Each number is 500 + 40 x the weight over the matrix's rms, rounded and kept within 0 to 999. Layers, rows and columns count from 0. Numbers have three digits each.

# layer 6 attention output (transposed), 128x128, rms 0.173, rows 110-127, columns 0-127
424474449488495444525493441486467562470558549482470535501538542547507512536502495396458457547467504540492412496489543527458483508549458584506600569532497463556517540526418496448515455517543492590512487515496521513499522463455518488540511493492513473500486544440513484510510462461506501553458421459386558502527463484522435506467485519480520474452474521513530518536528479464447441521546
462537494494531508469512564491537473482506540513436431470552532464504512461513444527509555555520529534575475519389472545519516476556502520507454494491387445495500520471495496500475496488437514518569496508551551490595491478535556464571532522553528469449520429622476465539467451521526564430486526521495549509470542498444490483509440515492469548504535509436421531442547450536482470508449
537556493538456463458508511562477508558525525471530424506461499475532402506569519464543538461487460446530466536516421496528522493405458540456564567519546480554576504495507510508539481509485440510601400472495519481479564496539525525487530466457559543424445541500524526553474456478573510496524480518572475531546538473499465543481491614519440476505499498510463498477509492448481536496492
514450428488484441447515471471563496507534453452420533521600461534522475501458494531481529489534495475548517600548497459451523422427464589530547489463543521483491553482447488537483657464505547498512475490499491512573506548477498478551476520441450529552437512558512553593525461452487533481547453513481464462482507536485468536432425515527498475500472520539511504584542542447560509547484
452532544464545545528484471510471560506546420517537418490556452436537464519559465523509530502486611513504526504447466557469395444502512494574471574514500509489525480535520455509496486547483461515494562498487487483551531480497492468496545417436501492513548543505567475477547534502506404574468520572494549465468488470468551511402507442538595459524597417496523496543463469506426513507558
486505468595522534577498540489422517444502514456471513546509476465523533433435443492470542490541508496533495621494459518534497493470457489486541527429529546479483520448457520487495408456504515478449465543465449434616549491486507465589463524578450485475427527501515502508516483531424459373452606490516511537500500441480489482498471513506484475538470449449586475457472496504438530556498
529527549426571441402487483470464583479527517483516533544449437547509492544518538479564477557535520459500503505525532533449494522450478526510502566499414516475528486511489585543475564523487565490517557444517393449465474490520644507513457528538525546508444523559488440462452421579491582423576500498524480496414514499572502498466445423534474488524407451463523562506483454427484499559469
511559533498461473437527502430578493514468516502496507541477513502473487519400511544610526519418575531534480551525480537512525469490440514585563425541527496506628485544506478479499452550479535474442467419527460508459471552490483473590511534508478491528562392547524546495491635481507536489448445494550492452496531538510495487434513490424511454485570485452518505489503509534469402486555
496480461494470536495490496479527506577451535537500488483486503496479617484477450439481548549522534481586479530515473468485488519459471503475501502511429463528513501566479400525477529540518554519562568528423493511528463550499536444494552492522502538429494445464487491480484455511478455526527491554470564478415406502566501493506491502512489505485530494465466428538542462437470504519477
616480475494495551496434571573527435544580493497486472488554462576496523513535443440452499453465529476442495541439528463492549534510531548597437447486498532512590537472453485510486502532494421466474539412441544461540520490478463482486497451476540504449550573501478501497412469515435486493437459539541490457451504585507519436471527524469475484543566523463515441538482512546550503506538
460481447509502461508477486508460495497526489462444458523431504484489482524508524525466544501507404526521484537517504561445564512528472569473490512535423415534468515462476497502483515498532507497444519487503486522475427554510472504520477493539532595508537463501503561470503517492538521503515489469479500429460472544545519489589557497528481445497490438479557507466481512451484548465471
477387460356523451481474401487505511425518516471556459453499485516494519508509513464537565572445533480426394490529413502525526525524532508440474512480475540520529534452505514488493473516482534427528460498438513511476461539471506477559562556474470532491527473517472482450515565477444528433499508542530471570518512498447489472498460498581450517486507449561472519537541521455547577563446
441537468462438490557526424478502533470501466472492438532501498506542521498527580588537474449503513527513432468493465488499531496417581462524573477480515571493571474519568508511475478482531496465451471473506483535603525543456498572594492485522563541490510538521482475529434416466483450483468440533521522530448485536561496490537520486516486518524443522457522532560443455490521471520441
434509531489522480513549491442453569468557495577506475437469528437473518415548481479519559572523469470444580478468457504533503528484497495513519481546445497548491545503408460521470587482580466514468410522539490512514497517392477521466523528477553488467460510520469529431460508417508468480569438478506430522498551458575518573456524442516461511494462534464509527498550529476562497471532
493548532485391487454555513538493500541496491537568442468468478568448508512498473529500456546515486533469548495509571505548502501491542533523527478506488537485499443484436532605527591541500559503503493425461522542530492513552434560510518492606460525485553525498488486553454473514519446538440479495501507497495469487423436499398404471540480489478454515484522486467400463530479485538530
540574460549474451501494479400477561489484473469437498503504514502426543532550425534552501540492421524535530488527496466440512542469548442443483523505510497554488510414436521473496502436407453561566514493475529566493485512509431537501475561479529515522471483480422493481474503621492551539468492548596467476485507575504503518519540446524534464511482447453537486533555472533470486543521
493425476564439423537517514473507498483488492506574467465489500518552468413424509467495480486466451492498472523438462476464550489486465478424568478534543522522477437481481472534574543546507480519507480481553506488517441479451401603479519523480485478533567488474488513500507473562599538503509504532515499508516512446561508459472483489503426434571514567510505552465455469506416484551456
530511457503521433496486537466525476549493522545500455515481555507482478506500604524449533484521423449473453502515514550515544508494520387486436563547527455543518515512444507460474562406448539517487488521488503525473501496519454508510478498526540425503561467453497469535534494424458493552553499489529375529470489532459542494488483500505525496495531446472570516498529495480532439434511
# layer 6 attention value, 128x128, rms 0.201, rows 111-127, columns 0-127
533490595527550474509497432561507430506493462519490526539459443519518559469504579531496438545456500501490494457507448538454466486482451508514501460473500549477496469523485482504504480466563519528545478531514423525483536507480475453543455448632544481477570472508543410522554343508490523513438531551539452556520481466497495474509510498501446489475536504577588540546460499449483554453550
521457578513478519540599555508521561510522529447535462461495491513509479409591551520508471499461517455492528489526501509534477542453446541545546473404571524508523478557535451539527505530561478509514521493499543490525432511542453526481538527547487594506475469485443519558428438513509463475497473420530492441534456500539435509501510504482569500526516492472552530435572463451413489531517
458562456469496543579531460524505440516525398472563485490445433581492509444545450520553490443512512460469481471518497501498529569482522472576589519489502442465493477529565540478526429502493441471547440506508533475525490547521489530577475533427510571543452574486415565510484506468499437438439520535410514496455459510558476527457500443477545522485517411515497534543538441428514486419462
544446501509545510437518531451546561434478547494507504505520490475519544456449486478484501506472474512503519507530501491547523490492497558461439565465539473486474482476498505526451555436507536535496490498549416584506482462550542435485481518532505558466426526562435430482502614521563496532532486514494459519526492433529522486489485563473476579594498511474457564497419485512551552530533
510448524467542515487533470492534389477461533449500448482485484544559492490520528555425547550490506525483511425449498535493573483464529483530559429482453517471473477576465515498495503482483565518483461509459460464511543467489561509529533443528465470518573386504499401462411528562518502499527423502464532495509477499567538395478482547460533502467446479463501428485505492512501519498483
512532512524447503486520468426536453420481443538479530555502414493562549450470403556499519472524448494447491548516515444494558455472536574504656492427495510531526506474503553558483513497574440496564631515422520459529536505460527480572464586595477481532564516570391466519555541485542508552500547477533495503461427534444523542511450525479525455524499469460488539563441480485555506573520
495514452508590503451558495501446411487531448525380537556470518528487561563549481545501512532531482456514489492542536565513583474501517444521411580529471549494533476436434506558514515509496455472494408473466507563508491504535502426480455568520536544448489454503450425560568466440444485434456578539462539661512442460420456556513448533577465543561438530424552456483510505531548574517524
427488471506522493463488418486500533439503467450524532506477481454530481511482477468489396438476576487544581451485469543531471502539455538514524484460516490480519503476486465516498528492503490445530501462496544527483499556504442510579480491494441469494510512458529440519513507521519453480542545518458517445503494525500531519445509525469513500510432453575479546526467508487483490511584
547511433562512525475509528545516532499551426507519529462496476489479513460484493493557472515482484530504518561479488520495463454580522548513524533560568491452573602486462497505539496487554593468429550523554443481487509433557454558492495407392436550481379396470498538493481544521500481437469484534537512556475465448475488458451522489503507487504516502512500468474476500511424536524541
525497521534522544562483553554487480531468463441523588523469573510505399555464496521462531496470589509451475514453442517470502490480520511532548514464573491518464490540483552494497491471508516543513508479509514457444449509418494501503513526495492431539525541490440456499463505464494448507498511465505522514475462418484501550384513478441501556511545492568448455504480564492477405499509
508521496490451504487493441508432497448458493457504588497513474563512488502422493497535519455522499385448407462524554405398467520498494497529486566473441434468541504484545443510466506519482490431526490461529532491432496535576533592541471590511526544505491513564554562527521462529449476589538575519491494487472449522534482621512557505583571465542482532513440476510478538458537525469514
482525543524479495553456531523490528407476462484459551516552477492630537438514477520496495600475487496495466532485489490564542504500505470529484575458462513520601525540477520586493479503572524553448468488460491459457480477512498454545508515410464466513544484498491509509502511539513520493538492458465526515470482560523573485487527429465528456498452525528428490499530465449501473453526
541466420519528534496398522475466485517511526571566496408544452524470485489527497563502514484423493477465481527450480548533491503531402488483539533529465533507484439589531523532399463489486423597484532438532557487476521511503459517450507499471563478483474478552493545533472511499516530555518508454535504446513467440503501548518531473426512495506521506511417538540472489440502513481477
466477492471476507504504483442580517503548469480474521452530429557500510535537507487526555430471509534502458452594519521519521575524521485579564520480496545523558533460507533502540502437556551499536504507453521444473503496542479451474406521485453528486438524527474467451496489510525511441497409489491473511577542587343548530472480461501515451505520503499488517498486522459493460511479
429485547430562502535530485484492507435528507502574476532468470514516494537505499508483465531503500462470361548516498470507507456539519555508495564439506492554537503621513551512555514532462544510509524430485495506534531485470490418498488469512530519494493451489479468510504487400426492505528425515487481540498493552482497485483473462524484475487540462538416450483487568485457575508547
495494588441441482496471466510446512467529489525495500505505530514517382478572541480502506527509482528517488443489404494524573532506473480544555485452504481456550443461471534513457478483496534394555506559495557448436544497477542440432476493508540524482484522449524463597465493529503460478471433561539584491556501501391560498649495470510533490524514579520479463461560469530498515474527
535533538466436523462535504524426512529499477487537468429572432532486477503528490511463470474429546484455506550511475509540485484520533528522410553554504489437423497499541539518535493539536509540465480462524532522474502494475497559490518524496490504539512486542458563456524457438479452454512483455539518536492503451534439544509516414549486537536591507438397501529468561466446498515534
# layer 6 MLP gate, 320x128, rms 0.225, rows 0-5, columns 0-127
466521482557506531505519468474481510480531548578462455504561499508419534471440465501397528468510540419514511479470455393483509428485535491515482524505528570447431504514468506472534521444563486556516556521496562480547532507612412523462514421480521482518538439519493602542428525435463522504490403463454474430515523498499420463487479481501520497502596560506508508508533446530404498477499
432500557511428614553480553505536511452539567445506557467490505515507433496492457497460476523492486487524521487536505470564477498468481465497547511555441467497521520534485566441513478554456578545529413509485480447517474509552462513476491488462548569474558455597480497472511560511537482569520501496524440462563491408484519480571520537477507440483504573543471470517456499544478476448583
500481485403514456530558484496444485475487519492581552583484483480540469503476566421524533537515479486527506553461487482416559462470552502477416480448523538564572535554559493508488417499456457488511497527520496460556483497492466494541580398492615541491456468502551516456516483523453429493513520514532446472508503526468468497473459462504463486567476498458474610530429488525543519499439
555516445514551417523481530492525469470494492531483474517483542540537520538458488537479540549510497438523491411539540575519474439523493538509540550424556519487446432567453510572476592470518483455506482550470548546478436486444474426477473541512490528525481514563479442550563519534482449522562435494494590493412549438499515548430477534564483473526559544565509567544468475506443536489450
542550490470511490580502433470450491522478447481499444522515562517477517495471529499516556570475513505540473455472531551484530515544477527484498479455493433496471417619520511526528479455461499441546445536456499484475429505407510423398509465461542482432529500510503550507508527535498491573459403483584511526493496527534464503412520481483539515476532530518470508514456486521475492490516
502435569468489493545536512534434491456528488481514539601467506525562538510517481491500500532553471469608474509437524536574465418462488541475495494474463520508472509466451578465514429478566442463564479542422518422459541528463448508487460505454504546558457477499497491453523456515474500415457516480585514465518504513524412472498549553478421463569506468533475577510507549508481536475512
# layer 6 MLP up, 320x128, rms 0.221, rows 0-4, columns 0-127
484565551532501562476517545579489476465553488566521478558515518488542584520470506525473498489545403507416468490479522365494518487501493492406494481526447472475425474514480506503478526569553470489438602495465468428503505500476541511464492438493523564543438527585512612472500528517523517513501517494441532504463500449503538534444474423540504535519543474484448471481502532464440447523538
513484553438471445519489507503567484494499482487515564465534428502544553511432499457464477512520496514530522540540580528490505497503537477507542528482485523460482536489500517464547463540441515530470536519539550448559593496466446568503503447483528492497516473545450486528477516604550476481474471472445494547519483523484437556543572557479517417502522483559474441432435516548499508474587
524488537469425536474522564484547426526527528520525525468490510519518505509503380478467493487497524455499557487518463603508462583452520453537499477496444480433486597509512495523542459441453527491447467510458523463433573484490438597480531499497527519512496506461515527497449496493591463425514493468489566560484506566443512530476522483489523519472544461593491482523512534500461477587505
527506487447526516499507540450487512520518487459513494458471515456497533498555548386502468399513445553477456579457485526447531528546527475473400503550536479567473519484463464469475492507526459476499481408557534453498491463489496447506515492478505570491424495430532463492565411509473470513456561502523541450476529523437444459451511563564483495436458507484442535459461442514562461546498
531510493536529426511466491557471501518527560500517488471469532496509452445466493568541458470431546593522523527475450466575436436538466488422489533494522482503489484546596466483450575526546478460492483452455496475470431514503506503536546461578505523382507488524498495532512511512551465474526508487531580460527476522558537522507477495517470519519574528509487514482565495480518485498488
# layer 6 MLP down (transposed), 320x128, rms 0.197, rows 0-4, columns 0-127
471541520448512485538554471507512466466461550493524461499521506558408490533442454580504522564471473590470537518509524521479526491502515531488472532490523518537436448548530530512439571559538520490424521449493506444477506550479468531540575430415529574532497468490504493509473506519504552538514542535480471477580594516511442531468586543577503436546470485409510554463467504478459454522443
475370503487557518492474423544511508470487497492466450485528517488459571458462510483475481490561473461509486537510448497549506475455504497415429521499561469522514447564530560516516457465564541500528534464501519519449516536506547487378482499482453515512515559486536516467530486588456446505471494436508538555510464445459437518475468511476481522507499430435448466543468440453528525495531
481470471452501475443576456463449501451477539534499587567402470474475599542471477565505495488525495522487501525504529462464402517504470563521499448557456559538573532431509502493487512422473478438541547570517481494494522476515524445498577470548486467507447454575543491439505517480542525462550466452503549435486482524510498501454494462465527514457567483463436556504459466491501511494459
467514551508498400475522496463569459475534435475463495529526469427509464512530471476499492477437444432477474635498517518557510552560495538506511522498526544487522415533523539495455590536505465465563511469492459522485505513503485500493562538488483468479488524458466466514493493488528568475487539526513556578445487435435481426513468437561505463502450555524465438469557514520557495494494
431470440488536469474545451594517507458525508574525554473502443436526450401479550520523527518480445520447498515535479465426516522503492493409537580504519501510494491538485475517464501535456466500509526520490488503453545503542534469442475453500495568490487534422522511489509471450499476483526529529466490456457474547464522416524552545524604545497519549514519478456544523483560456501447